Weights of a small transformer language model.
Size: 4 heads of 128, MLP 2560 squared ReLU, vocabulary 38991, 66.3M parameters.
Architecture: RMSNorm before each block, no biases in attention or MLP.
Each number is 128 + 32 x the weight over its row's rms, rounded and kept within 0 to 255. Layers, rows and columns count from 0. Numbers have three digits each. The size before them is the row's rms in percent of the matrix's.

# layer 5 MLP down (transposed), 2560x640, rms 0.0459, rows 669-755, columns 80-159
096:101189163150083129098141181177144094094059082178108123066159136153118140124166067090131159141072096129181123056086097094124152173110154083127159165095145074148141109043123129158168111116142087137180066118119122144113149150103146052069115120
076:095203094174087156105099159128120154152130119135111117165142122129084013161102124169113120079120112134134102095162127101118148092172140177129133182093165130153116160084112133097154175131124146104060143181133100097168150130123099142148152179
129:147089107081122108142168123085097168142153157167073147121187149100138121135108149123196162118115212107218149117144128170185099195126108110103153097131161158104189153160130061180095046143110162125107121109132184174095127134083168048133121160
094:108148107120083128075125154150160101152146114098152169133143171097099195142168185158113137167142131149098096104178120147166130098043115109134098162123140136100147106139172109157125167082174146102124119171133148075138110142128120106085117160
112:074117128154150091101170140173060144096073174115203135113119148124109205116127078106115104134154143119110092126134125144117153148130078118089157151106134174114100168080135178154085142151143132100196125071124145123124119083136180115116088102
097:177126144153142099128164162148182142107136153099071093129123143143115164109172106081092101139120108178079150132121057147083107137133088138159157105088142093168115126079144122047130114148173157099120103128140105157097099142101122089101209103
113:171103135162136095150131095118117055084145144163083173136144095171129152126147210115108125146107138144094138206164090156136161059092144172153148080097152181103170171132105146134142159152147138143151129104154097113153085068102194103120124069
105:171100131112125107127144174127105154118197142060167103046112121095145171148124102181097162128162131074110166158072165154151098140163148097175180151082134109170152141163075139116123071060145141097150119129119173154115089130143077122201160137
101:128145127046172124111065142113160170128093087071119077149141152123083106210122130068095059141170177110170084142146101146173149133106151138171097167065112159055103081107191157158162103171126122173118073171114152115103113158158151060125163202
155:180159086214137084160134110156130170194109129118090154157120026187143139145092177208110146150166099096146150178079139101134127177136094147127086171052119111133130150153080149164122062160137101117085182128175179144062108136135134167084154126
083:170178174163148185083061101106135093140114124137106163168111084151155112154144119128154207131108099093082159110117203089148124123135179067056145126163122110121110099183083177130180123091134125155126105147133117094132179117151084119148139103
076:136155120094130099073107169127113115145148152128143159141119133129146154168105162114085122175127158154155099109124130121062080133149141149107079182180188115067098100092127130054116143127170116120125096188096177141067141117114131150108130129
100:172134146106182076151154133117140147141128086085177098096107089178106149180071160149136138135131094135074088114182186177172162146116101132108140124141164155103159115132144104052105172101096155132073131137132192095141119182083076147168165093
077:166172088167148105144048131173152079119177116120135181131060109116129094132168106142117032151051131147123148170114095108151154062125109155125140094096125151056149147117083062191113163163143153140122166217165096151129172139074086133119179154
094:105125186155116108095196133075145092098095128150102134135137154147122160113137133161163105131151146178145181104157080133110127104103095159124141143117167112155150114139105117133129102121135120143168142139157179198110065143162174120091130156
110:178127077118149195146172134071182107111061108154135146105133141148103136123125162097153133171177108139104160169143127128161103095131125059106172112107158128093114118087087081166180123137102160087168173103154146113128134114125079116161143117
104:094175128119190100109180132111181159185104193130092101082135131094134149110152155164095183114091122167125135073136144177121146158104078056131148130114121167131135108119100166128149143137110127132069100125142087075105091161175157090156219137
095:170164127081069043171176080081115087114131127153091083112167143081110134142096122125066085070108132202124148105175167072147136120110106083171115130132108092104129155090093172075163133090114163141064139066155154205137162174086166109103219194
110:131109133135137112182101208084149171100148082115138111096071146139168109116086130154123178116125096104106134106107143102112108109079213113127161134161082133105123138101062143196071115124121140111085153086137129138118066109087111156065111064
098:100072100121086146114183133149145176139136104139152165130122117149114120101120191055094104100153112166137148097094086137104152165172125149127134080090117147131112176125138102149123132128119138040103103133112140088167172145091094097188109147
104:193116182093132132099110148177134140131134145164140145087156152135103192107100155192176152160088073134116088071160143138114180068081114118125039161149126134170083179078130176108132122111129152120076143119125136156126123142104098186158131108
096:132096164134187045120137142119102112140119193109149108147154081123126180093108134104184088145109169126061102146154109077117129096151179174119092119162094124085146049061123174132123124120075111135180175087132117161140184080148099082103094131
106:122146141156125121120096092181093126115179149072118096126202202127131172060085120087160139217085086129076170148124157128139101165147101125116097125097212115094111204103153070121128119120179114120150144058168158186203185123131156095098107151
107:109086147135189139094112150099166188065092125103185095169139091145146087143167128101152074133150164123112070138144145137062116143142156065114124089172127048090111121142140072120126123197183138131158086084157144080162101100118164064080167116
082:182177132126100106138102107091172121154146116146158103126100146095119102107102171170123132180119136163166091169191075144125150141100135092181035180125129118144132114074098108121109131105065101123129085132111114137110117189082128090096100118
139:123116138154090129073184186115130113108131157113146150166191165201188174170098086118164097143189140162136186043163061141128075099126101137160177131159161113129103097107039088103114130099112087123157129053154105188108159133145146134125082095
086:100106146143125130071147080075132163112126084120124073137142092155045147164150112148111177244145112095039130065100131111105140149073150175124131128118151145108081135095119155118166125180111087162185110163102117125167081078095141127143072123
097:100119183089176102077131105082206134076159122158171144202107122109147215127127102141159168081101126056130153153096115121151118094074119082182120123170010149163124084157098090160173146081119136115117100151134148088087178161183129093102118131
101:085113100089144124132092143177122177143089109090190074107141105132205104088135182139098215105200098121156130149084114117165064179152096151147123123063193088122112141146104067130113115138079148139179141079053141154159164033119086139155152135
096:081108160163125137094164129126185138112121082160178112132119124075152136096123105144150148148065130111097111121149176162135165155139159121135111152156085175076165145119154191109143123093144069119140160168129141086166132115174041191123133114
111:084104113062124121131098120084117118114123087044156169104084108112111093137089132109170156128140103118115117124152153211125116229105158125139042111138120110139175092069149151128095181161155119114143140111159078137171098048135182135135172143
096:153067048065105126121200177098109125162070088107147150122179187134163156148160152143184097180140117087104140098124129129145189159161127100091133118113129135017112130104124136119164192079151172194152155148069156087123091120134141067105149135
092:129115097114136171122163094176151130135120134146102055152084119129164127189163080196148206124149134115126145146110097143116099165108123121177090088148133143125106138183114142209129148067139128122142116160113110095136215144178133083129198144
101:128086161152070165088141179182080115175177145152020072162080080074095179121105128116117154121129140129114128121164115201162142137127127111096135138157097092103197090135130057150108112099142166108135133104084099120170118123100143120173148063
055:144091123103173147074110098137159108163141156109105106202069142089078134131171100146154104159081087109085097172153105167130211138161120122116112086160072181128156090132093119125120103155147089130149128101111082078167169055144139091094029115
106:119084171156134158152129172090150092149125095105137152144101126144117147173094162167105122115113136149114102099058142160083123099116115142075160114213137132111133120133096089129125158144089117104157087100212203133143096182100126147112121095
055:122151124142117132151149089102132177184149164115136125107156159154118118086162151098138127165090143110087151036184117078094129108146102146149150099107094171091182111144150113092182123120080121164186126170144138090091182163174211091080121108
081:106134131112157191107049164139151148117156150172175103089137099159177142123126094009180124156152172115131061120128120144119222125117148086133103135108122150147087117173117161162146164163123224107083170153131089149125169217141125170180105160
093:150141141111123105135144095134103116085134157133100125141174129142159130125130152093168094131162139182070113154212119168106107060118080127108121140095110101141130140132090156140088086127087091125197129122109171099112125181171139133114093148
109:135106134150155136159153144127124087096126122172140111147099147123136121124115007119095128119139123139183124082161055143133130163123129130099122123067137084134134092112150123139229102162130110079127168126160157109151156122152143101079104099
112:092135221126117093151148158091142165188110156095118144171107179110163132106156134165117095099133084089135123154148061172143063144069130093172157148175138074083140116134079113130122200156098148089090153109119123092108157087156105116088138192
110:131065131129071207122165087122080123127118082166125163147120191072128157105093102197225134192147080090037099065139121112138136103132103086065195086106106148191101205139147159119117145165118127132152162122150150154102130159120165133142131107
098:089091139112083108136122100125161125141122201089129139157163145145096166127161154079144147138097154125116137138151151134127182066075136140162121191113135158143125117141070126093145125187104118110111066046156095115144152163100110134071090104
036:152141149136124095118160072125114167138093074157084071103171204091133121068087146146073126120181092084191165148108181110136132151144164133128136133107133116101151139147132122128195128055141167108093125131140153096147119166112097158024144092
110:114107189111200057130174076083118135141171133088143153142150104107146147073146118183167070125126125098100197117210170153104144129120151117161148113068123114113113156092120075128171104119160122150157128102156182152114116150123110132171130076
108:194174091084109148104153122130143118171106157159119132056149140231061124109127122113147148161149094154178146101081100118075131143141174139102102109123171126120135151108162140032134110093114101131147143105205145157161202145134004114169115126
084:143160108125125159131092133067135105132159126120088160126132191162111139102136178085101084182144091096144141161079121157095149117185140142129169144153094136133137092130127112099144158143168112155121156159130095112136194103134130115124099147
129:160130168096140123141088144127124146143060119121140117124134134190091133190080140105155116096137101115137149126143112111122176128208087101071135144160118146096108096150177182082114112165161178145108101058069109115149145108143136102181153135
096:194144150117159136124115111164136092127188161177149115124115152126151117120143188114119131106154129097112117138158127088129160186135118126083157145137144100080128106098110170097130063112114168157118103153110102071081146087163104115161105054
066:147098161102160151097117173171061179110104185145142187121118134134105148146138154148138150159132134117072141114138134105092125122224115090152103121168127118100157135124122185058077147146179123132159100134134164102164163138050120116130133087
092:075129138133136122124158174129075126093108157089127140094133137115146106200124128096069087139118108154124138157124136124138102127155144114090087122105137132080114123151175164106154147118080158124161064110115092128122120119093188189118182140
103:142085091135084116166105200130145133080153104178116112181193112105113094057132097084165122091142110173137166145091126151129094119131111101126121159111089172139112112155140112149155125180148110122114112106116092098125096072061192133158202134
097:105087089145104056149153053134102069112125106153107144142148133154112132135107053055160160073115147062136184093146139098151135119093106089093140091158081149113169118187131170149157129127135088132125135120120098109097106118166086125063124152
088:168096177128156132149144135113168121134156164165095089078179080091104138162129137044108071085164081123125148161104130162147177091134118083161148116166080100082164109053073068091135057187132119150148076139103150180147208098084157154202113124
088:183099116131137129069203114164162097140124125092155127114178115095085154090179153122158131160148087118067154085157156116136181131121096130146089199098114108115162154129108118124129147155114139088105142126115128078102162132136149188133086103
097:149143132088166104193133112097119084164188082150120150153138165107135127136136123146171122174102089121178103109123157109105114099108118108062116195118070131049105107132084120069108103081082114094088138098141161141145117142144133076113119135
075:179104113125140152091132106039112107119120192161164146184104119159147126149139108140129101129148176145122177124074122119126121149108099137111164082112115069098124193092200167128098132149127100207173142110157100107078122106111143136173117133
125:152123099078173152063091176160143130141089119152120100130170130156100188183154117126174179088141083169133100169155119134141109119129081142171090102095107169140147090136075097125148148083148103146132105113122131105150123175149125155113102102
079:178110147119146131155133095100077141171118103102095081047088082094122065128112093138137211171139102143129180147091100157119120112129119159082126124132121192117087164140090142145132113114146100138142091167147156108099127123144154096173113102
128:130156151114097131123124062137119114092188142134097079122150148171158129111160116111074115148088165141183097121045152109098153128170137156085098119079144134103137155132188142090130124140127076136142124109128088134149168096106159098119145120
087:103129123063134139101123077110130105156169154169147130160154095104087147166145121118132118115164151108151143157093158126183182103103123124164200091163095068070133132090107147128083087133173159148085129139100122107119111108174140085164144071
111:093144143054146121146102114095131126079117165101109182106151092123153149122129133095129107118146122075099126172109149160169131083124146163126124080171162114143142158080102125131143163131068107149093151103168141032126134171170067113066146118
116:147124174183104082096123146095117129141133103151143160138088198109189088148077126132136173199152128102202104135135089098089195132142128127136171068161109088131168098143101107109096128074091115163088124083075112187143105132128118065130138130
113:070149119159150068102126142147097189097093099115165144133108190107067164116128125140161105074135143126109155112095107168139152135092100147188188144155193065120089192087108066155147140142131191110103126116104092135154139124100094129128150161
090:186110113107101172141095095097121161161111158141077172052158094122093160107129101171171121142154117065116112188082114140133158083116154171124161137123102142146091130159110106179108132164117132084104149081144113144143094195099163124173099106
112:125156094175144117117155141095165107152120144100104122173139125125138130135192084141153150094084143130154197063097104106152174181151093113179129158156167100080106089095143134125075124148134172121115166118122191127087108137147038119144092113
115:198147058140128161103125156116137125134107136119140162144144118157072122163166158127099141109144189089055165136095100115086120130127111127185160115119156128132152083110169085125126106156129143135098161134105122190063131157061103142158096109
100:119222162124079102152168129107167119148152216142099160183158132185101073095166158158146104173137106140141112187156128150187098141119176067146094101080139115064063140130119099134108135137174126127117178111110150119140162114182067193131166115
121:131103155152140129115146171134171110093137195107147162097145202130095172077085115102139171156148104128096160137149127144144105075179100146122076147158135092154195181085088071174101163118085106102105140123113115104132098139122164123080089124
109:085167134140123124142177113142068067112097142122139150189164151077074134121131190153148114112126085171178170147112106118136168153183146146120110058109106146136141116134135165130144133154211098104199173103134147038101118088164155106082147161
095:160168050060064068136203131104138052133188138109125091123201142123174124088169156113150101133143142142109095137118185142167189083117113082154165117143206110189154163113160126136067136067151137106125089133058095120076156135074134160130092146
114:129093199150118144098099168130123099107172139091225092143133162138125093117159149132091143056118136112165175139092115123193117137141117146160138112125125107074077179125176155088069139131090088134150096117125126118124133168092152059135123119
100:121043127129084132078123116075117115089114164142093125112146075089137105158165164112142093172108142152123149092198161134155142146126115141127100164126142197140091145174154122169093151110155142159166138116118159108134121167151145130053088120
105:108093089122123133132086086144048158133126167162152098130070129094122147168177089105210073167086110153078182127170141074130172152124107119093120206154165203125136095073129102153100105169112117129123100159087122130099130132113173119126110163
093:067075119177188105186111124093116146078152144213136112179138162153160120098086108133130181143117144088173111146106111154135118126161173060113081154131198178197184190139148094127132143115144135133076113133133192117151108162178094165111158153
106:061132134137171111165127078104116131113174076097134151055119141109084097131138056140125097132190210130130164200132137060119083115095120130109103119168146134122117144116092097160171179112089094112115102129081147137147143133131092103176139129
091:149135126119133108149119150126222141157159144151145196132047141157106089127123152108133160142111096148109105099134177118172127108100205132105101195070130144041125138152158189105093173150163175119131163139150128166107170147131174133134118116
126:088137113132119118159126070093161081166131086206148118136165140128064161144175085140147173202122125112122094129124176150082091135129134174112120149129120120115101135094136148101108140156165166113125142114105161135179145104216133129182146162
104:160153177149149149180121165106180131118124131125105132146129101132067120163072137168159148171148115130167102141108153154103087137111099048159149117172145149122165090129135140155170162094178097189153192132199101132104131097121124108124157135
115:144132081168098148133131090152093117134104121137148070145090096157140136119119096158098143112152103118154124142101148146171116122162147108228120115139158047046082178160113138144140152121163117100182119161064083174174137144093119109163131083
100:111155156207165109076103162095135094140086100128133159158127179065113138160119104183100115121140115085129190137129111145120066115123094132137151125151095168120150176167093136137143141102138069136102176100120204134142147125183173131128118167
093:116158164065149127140098216153152156131148121150123167187135064137165120048123131082173090127200170146136062151129081122091124141113057108126066130065174100095145130143117145057106132104154169144163091143164124107177122107121157115143100143
094:131098123072179155093174126137176197100126095137135142159124028119077096107143120065123101117097098127132145103156126156109062082156102119111093095142125103164120149105107123142126075106136123162179130147039141111142117109074153141130177108
113:148087115140159118169180146179094079127091089127112112190128133163164162089125123130115129077158120145099141179123140141104151133101188091078139086152127096121135126074221141162154114129145087116163118130142137155173119123143178182133153181
102:101135146146069160167142129100171115132137127129140092122126109081136096171153112126115153168123080101152082082107125126122112114137114127155119185122100116153084167196147120094102159148063163124123169114122140084084137099104114152086090096
105:089095073108154095170135098119132172170210140073146129201116122064172128142159146188115103100062148116159106177179100152140152148110116117105139112151081163160146161134115108097107096153100123092113164116142104143097141155148154121136129102
110:147096179097165160082110141167148096088119124118119134124158112156133079102122111165108036146132167124125137107120135136090176134150106096140160076115130090121103129099163159123175177130158184082125096162101120151120076186106049147115093107
# layer 5 MLP up, 2560x640, rms 0.0877, rows 670-755, columns 80-159
075:147054195076141108128094177098192137128140133148115073164093103092168177126131144079138183109150111141111150163146139174117096131134184149138137100129093105145116110140134147128171127071123102173168141143074103154111071060134137075164132121
109:087137115105179116138147113138167125135074135111148112131149173172145078088139123123145108134141097138150126146092115115129125081116128131067094135144126131162127070103094125102141155117146048177118094184084135169152080151105136139122137159
095:080154092123109114127169101092144127109105116067141114131117151058115082178085127085123083122178150167158128145198151155082214133089133113166110124170135169138140137120149088119120142100005142141142094201168114109132070082040180127114158142
115:077147168085083056152138099151115152099134106153085118112118165184131079126167126133139171135127115115181114122174092152089180139160160176133133109119155154123125142125090124102162073164120166137097049095145128129156156122099141136126062159
102:073089173133145168122117147151141117117067144122124098093099108100124111144114167133101162208143103128170123166137081118129190145091063167106101167070158118108163137131143112105129143153142043113152086131117148147171102154114110063180149140
111:136147146121099160095127119119152136102109119124153101096124164060147101114160147068106116128128179147143151132163151126110141132089071163179155138068116117171143122140110181141142133121176141112135120184161147129166166105112148134109139171
112:129079160134113172131158131108136100146122171088157149109111138128124148146116163137136144157171095092150117116153109148108116131179084117119153126078116112101131110164166130154126137119125128108184116118132166196122113146178143135076103150
098:094150068166071190179178113139130123157135102156090115176111131138182132107141162155165148099088119160124152140054100110110160123121139166081126101127122092115113138121124192138099078104150083133164181141137137092173040131188159166137116084
126:136074109071134118153110136136181135163128106097121136137103130118088153132122135178084135123138153140111114078087109107097170112175123119138159164125111120095152115178118120117061118118176108094113126068158182166063122105171139148146096132
087:146083192094120110127178099121124142145160136127085123133092108135091111092072151117145105150110162148160101125045178133111141147122092161121145100166118137116118160117150127158101084120136126112134145160193159160124082070166145077146143112
076:064114137094085155170144140173095126128142109156129149083043192057172123149121168124161162132152129112180168112115098146125137102136116074066153078197129079176183123164130129073144143184123140141167149070103106117103167159082135080161155162
104:099098150129129112156158117120178210131094118107146103118150162136139070200172143202111137113110138097118106094085147160136102092159154128123121146177176071137142133047136125055065151160146153146113125088148171091133093173122083198146148105
079:127210049102115096100142155117136080126100102131145141102075126155151122158144132095126068110082083168139178154084104119132145101103096172107123163075133190080097145096085127066158114150113120119133144098149134120135123129134144139125157066
094:164145185130104145167193161110073086100145102128152152124125059132124036107053155144148116081139127127064115149105114133075196099119176060042103125086091164112150133102148149162152122147165136199151137141191143103118126167080206120105129105
114:114142156116084144139159126127185097160106151160062133158145117112084134140198126066124119119118082146069071149116154098169085092139134145146097106133159125062129127128177153123126146197095119152128144224205166109131181156104107108101110167
129:092125130116153140121167110117115131093161154127134150115089127119104117099161087087099168151105121081166131094131115090147126082098092118114177067133102173142149199147125195119055106106063084200167160136148110140130141092175137083139140151
098:154111133126173098140206068121164128085093194121040074106164134118134129159111089117142106106170183159194143036104144109087175169106190071122065113111158119111130187108218128088132132136198148113122131150072118129122159148128095187118125146
106:115141156129095112118147151121140096151088085133145154073167139129132098119150131146122158083194070104123174143093180131107106119097149059130162169183113136121133114074131113154126112074101160075158141145086100121142126093159087134118163126
100:125162128078153064121123133194087088183134100098138080138163130096171121134115134112091170160157066140150179177147080121099116161137118131144139161110107118167096170139125080126118135126157135148144119141130134139105157126085094143092097049
102:092140109131156154152171122150096101145106111135099117158117156124102055102072107238104125116169126148161109118106143162115134158103094089119130087141136097116135130121147230086141108185115110114159120127122159101118124106096135139101170090
094:137173146098113119183192130086143097111109171168158086108136123084045163156147131161089119119169107105145065098132151085138105108166160114148107141120176149139122120136142107149091095138125091125148170165127136115119120162125199147127123156
105:091083099114138139168110176152174152199123135139089198108177143124165142135120123133139172102181187111104146152130064144091165125092108127218150171128099067133105147150173121119119096131166157098180116158131161162096139094174097113095120150
107:152100127176105078180165074125172194109132119148132077144132041123169067110175120121114095152177117110146116136188153124119129171128195136096126101122132157099121143122143068095131117114130076152146134143136103032082183174093181123119179100
079:134149091131122133136132135064159103077132131130111116144111156116199116109160118101110135136173099126128103134138122185190090143177191143108086137138143094101115083136121116146158126128153157121184128101088137147099164104097161136091155118
130:116135120132147112124134172165109152118121185100062121178124141088135113161024157204158126159111163114132114172114094099157126149084100077104101158072134116163133122126111180153068147157177138118113117177106139123151097152118138137159100128
084:153124134180145096111141127135104138121111130147099107155187122085140103076141125148159170154155146150131104104172124052144119221095158093156108142126091087133123177102117135095130181130112109107108144156180056104156110147133111098082115107
099:171141121129140097158194152060079135144134131152108079098118149079117134119124157151132148157102137145154113078123121086133153128100120119156149164193109168092115092147134107113174136160137135155108100126134141216154093122122109096108179107
110:155112064097169092145120121098160187123074136205103126137155187104131145118092158138123115138115051145115128112217114127151149117110158154152130097146115120147173169089137130142117092121128131148119126143117074091130085129104139082157138104
096:194122158151116155089158173119119129167111108101138141199092106122168082120162125162128142132151162144143165123104129164097169160122141132163168112183165144091114116083100063241129173096197169140167074174122121144166120127138168123122098115
110:111152153176171107152186123158114197131153103110098121096093133125069124144144135168112162170111084124122119151077133150090137161090165098107135085112183100165148161107145138100090132132138142112161128148144088145126140145188166112179123177
086:137156194086147152158162075134126084085181096155115132170149077106138070089144121103111125089108099141106133135088093108118083112134114156153113108093148127157102132177167077126130083132102104100141129120129141146096141127116086138077154169
088:109182152101121117166088129163082146134164126144109118111106171128093124143117114132080111151169093133089156102159148139116152172106138097077156179132108125114175114131109125130112073136118140144107157112074102157169165161136097121114156135
097:123149148061152124137135153088106113118099095104069115099170107131150139219143147168112091106179140147108165107084083109144146141142109095114109088096166135099132145138138142120085098112066190159186113110135118188097102168117138116168132096
058:103123173137143126140119116137148084131142213099106152133089067086142049118173144098140169147133154117154158113121106124138096122101179130100071085081121088156143123122148066076127150080079176128180104107113114112180083140094122124114130132
109:143163118129065121116171168167056135255116087106134110154162131089086124176176102121164152139200117121145151160121143105065125112190155179125117122134158131115095108156157081124073084124177123110162126190158093098155091163200184100105136091
056:116121181118147140156101141158087188099083116121137137130114151145161123157076134178161099116210101135149102125078096144140105189159149125134171122117121106151156113112154159144090154148097133141095112134131176117126161130141158116159105124
080:143101131116109141129152114156129143098144140144125104110122111132125178104108117119173144127126121157074121135177125108182188124112048131113130128080148162129122152078155101088094054155145088112107188134149133134171139137145081121063182103
099:109142148102077112127075154121128088130111098070131098143149069149072170148105127124128072185213167124139148110130145167159197160112174115094143110135128168100117128127119102068129095168144163149156125142124119130178127167137095168126122176
115:150157141136135137161104096134138152130140115124109099101165103106124151172143170184103148157114121087149182091138076120131168156106096130122129128154187134120104126139155140129127177064142119058111114090143059092148114136098177167115085121
106:145136131062140090145086121172153106130052171172109092145201084098097145070144131107086111150136127137102116092094095143115138163182151143081104091124125126148101128137120115084111119115131136127143055111176099101118134140178132123187148125
106:106183116186118175152080151115084049185126149142142199133135116174124157125094115202147143166130096107124140102113130142141160145120154140112192040173152080132143138188136106104162166154133098126131130134131097119152170143047143161181129093
098:129111102146141103144149117083099122132114146133145105071160114050145167074172114125135114098148098105129070093133090145113149089124169108128169153084171122153132139110174144061093135110105156122137112195087098139089146105100122145157146098
034:156138107177158173139130087117149093149130141077104132157119130109098124138228145141122130105171122137057152124134096154122167147096134165041133129136059151109149081141150168197138147170140170126136061136133129108072152158146169110149098085
099:157085112162125154086128151132145141127051139117059130142076159098151072133111126101124141177149088149142134088129091142117143131166205163139186160166087137112188178147172213084107144103155096135116091104191127067178099135174098141130144118
102:130174168133124175139131044081118079181133126149111102147114073155077135120077187151127110116129141098124091109155152042119132134135133176106097160174138169133102171145165108110116138154124177108098103079127141092080123126110143153135158134
086:119083178089122185124069152072108142108098151107155158137113082130057179129142160125117101122118082121131115073123119079121110119152146148121131145154079128125175109061122131095079150116142112190163155144141110119119090127103132042181091186
122:155089043098130136123114204083145158163125134134137098105073092147174124140125133072113147096119109091150091120106131093094078135117179113156115117093084078146134150162094107224070104153112155133154107097138097118089117151138126126140122100
107:130106135188154106103174165109132153157109127133091126088127059134094155132129093121133111156097159134126113133140112100121092116098142099105176139115147103111124152181197159106121164096124181127129164129190176133141126153120135129097081097
065:171127099128040092160147099148133118128114106117129131130170110103177163123114124131105095125114112125125123144135083148091165167090121143129129103163138094071076081127148069146128123092149144082117151092143072144083100090211163158122168131
098:097105129138128156138062163032147095159115157137145194165165128087072165092081111133101135111096166111070075152117154139124131097152170124124157097143116100163121112078146094122143160044151090127082068163145123117119092134138159211140117209
094:127172155159151175125137136129137091135075134145139067145123147079157104135109046119175097130129111103160112097181184136132167147175170112105151152131083121136146113128087161153152133089170121122155139119131165093116144112067191162128130089
098:071148134145084120136141026068159135153138094140071141137110158133132094150106174132140207136104071158067150121134142127173133189081141155132087110195140139127114101113113151150135175143134126176148100106098135100125101130069182088126167085
093:086147114090151124173102113099155065086109186127115113129130195089153101056152148138108127110111084140151126094104184071171124106134087083144126152109132156116095151082191132090102089136191156188135072144193089121159152137097105148182129150
084:131168142123113124139074155122106129163141122152142126165073109120043057117122141119107098155128056109131192158223128112090116122126129145155072181076119125105174130123121143110110107104064134086102107192093224156134133160155089144081137116
099:182131121051139110176110114122110126074110089121124090182161119142153169111111096099103132132090112114163063118170145179132112105115142124132168051123162142129179124181126166134131136122093118201111194129159135140102138100086107122110121113
075:167122124184135192115151047121170142137082144156137068118120135147123216172149116097119153095182186132139154118111123131157157129117172097108112157164148079172103088095121142120075137109178103108150165154152167070150148120158121161131155071
110:127121130118130159126085131144112101162130085133110146168110079131145106109171123058166142148156128100124162144119159165111157145148106124136101132163123123148138177137169102110123127160200127136062166158103113131134044080156134157108102165
075:131181110112149146087141024168155104180154090136126114136157136158162137136137131143192106111156099114084153114156132140117149121078157146100145129123179153164135096114169127090141181133108085149112148108174128122110067107118112101095158195
120:140146114186172122099098098089087127138107135065184103170101093146186175149099130124104125126129145159117085144132113085131127115142086132080132105092209106157177128132125156121102169110057118130158121061173079166143213167099131127144118099
088:075175153113093121104121113177143088138092157089144100105083105119102141145103125102182143117143124103125102132081113139157168166119109133129105198082142094128128149128101167119107086157180090179117062120110152127107106157079161093122138085
119:142106127130100118130163089136171146107119135158103144112110139129146125078110116098125108106084140144059087105133085202170138137164112149136178121104134104129095193092081175110143162131140181089096142150136113140127125141115087108059120164
113:125141164094114113102203110136113128096142157113127139120098176178066106127109101120111151167098141072075107129104121132093146154190058111064122069154122104152097080107138133124111134114106166154112116103128162164069089158181101146105146124
109:197103163158130118093118150064138156149114104135081140108163160075151067171171092092100129115107172101154144140129095079116133132193166118145128136104175122096093174181146141143152110171105164131169168115106106157099079105134108150158214091
091:146106105114074108230144122172146091133085185151120126116100121139171079110122127146163112125149090058118091164052110104128126095094139116146102098080186108104105104125149139093129147148128097120141102090150136079108083127130175092114106086
115:118112141084038122184130126093135107104130071094110188131138121108133152100118139128130111110132131103110185121122107150093169121151075135090105105130129166122131153153117136139115138142107132144075122145094146126164083137108146085094063111
106:107171090154072141051086086124093123133136175114096086067132196065125112152126079109208140133181115107174120140120107141116127154103164132086149155132122117126117138203160138165119142101127137130096058085119117156142148174183104173080181148
102:125074134120119110145097169094156233148095174171122148157116139152116147043119112107176105089129137131135082114143118140149105144132089119099078121123140113153099129126113135147139123164154097118125185129143090145137110163144145125095200119
111:139118134115143127045161094114077150180160150163138153126184151097146125158148170105086158165124108193107146119100121106098174174118151144077086106095134144110158175187129129133087053100122090175061096172096100119132077133112145098171140120
115:112085165156125096115163084054096143120132179151090140137131128101167091160125085146112128110144112125117123101162111143133094086097146076139085167120080110086138067105155126101159120127079142167149065055124104104076101159162118087178144101
093:152178180109142210094090082136140123141133147131130144143075123111140104174100112118103171132099079106143100126212145156038193114072182139137134161094140083139149101161092181123140134167141135146101053136072147127125122086081113212193124051
118:108126101117159145131167048100142168105077170145145133136135155143121095117138119155111112176150144125115101111105102137143201090083118165133146145143115112109103142144105107138149170128190116086168150098182091103140108140179138011096098118
098:136183096127112083100154119143143102171096102137102133192115191125108118118159158096141103094108122143121158174154110107140164088156107145136157116155173107120102082130121106124126105158167181221086093141125115133173203118208184151163112096
082:173111129052110124104161152093133123140151101162144197142143103051121136085119112079109137082165143170116156138099139139112115066175122170105099153095083139136148141177138146089107134129120161177152107139103103077107142165131117107138124127
093:098118148157083092181153107163122149134113171170117089102156105185131178122136142168099143079167115160107118097101132113118099141123098134145120117164147076078144100168145147152186078115105095133117140130141123110135071127152138089131126089
104:104101055116184129152151139125172122149164114095079115125122100079133139154195109161135112167182122122158142121082096159159130186156166181144155148143126092165068118189087135142166125093115138117155137147126131137083119125170156106117134134
087:141102132102085166190083088108181098189134108179148166125146152090122137148154096105138129106137167083158101111122114147094230153113146142106133108112150110090180174088064186137083136140106136077149150105109115083114064129148138060098184114
105:103108094126126131078148102142091148126120100163132104150180105121102134161120128147138142112132134099098139159099128150151129123159098179104146097138140071128131133171191118107109105152151205122127133164082117087103140099154145182123152129
098:169135042144085153151127136113119134145113123164125112124111187125179116118174126134138082164154147122078146127102103130116173095146101125119137085161151122181117124157146126165152177138074126152129123104110127090153162090075157080138063118
111:156166105133069108163132116104151141113129118134110159143160122057135136128123136117167147141135150151139128157067127178165095128178143134161078065105160106097127105153103174197104147121179122127178162084144115154123120162075086127141120168
105:121087143070124087201091086124108134157129085184159129123125130116165097078117165154117053133146146167126132094122166118107169170079078129138113132144110124170141100123128154135133170108164122097167143188097103122140168167178078133114115138
092:125124077159122134119152128111134118143089188160173149120106133173150098195136120162088145148157111162164087160139137071090160114152151191125076115163101155091113134094138162144104078130042111081154124082099131146103105169125128095162160147
097:120157121168116117140105089074113166163115114118129121117153096125119125127128069127141124195161118146171168123135170089108122112193137115162097144088144118147151110145144055137088140076188112199213114124167071108066109191160168107098138163
118:133101101129128138183125093141171096080133117120094115160141127197099192121153125120062130120147183089105172139100126156061136080083130102121145110112119107108134180090139096099154123120123090162109103120175128079094103148128103108098155127
105:165168136122126144111154092113192113145127159150164103129144127115145078089177126130161106147094139112105091094125101122120089071118060055181171115106195133077158144130132158046149104125117137138092094183122040104134154157095171103088133163
102:109099120150165093163170100116159167117095121119099128137153169124141217146167080130080172196136079148174144121096212178142103175152132174095134087088172135122150145145117188111111107176112102142140086117125075050099116118121109104115120046
102:111110164112123129120079108148115083127119108085177209134131090146161128084138139156145157077152094134102152133136132157116137178070100148142077122117139094191078102184125101139141120093129104151146110160141142116106130129128100006109133074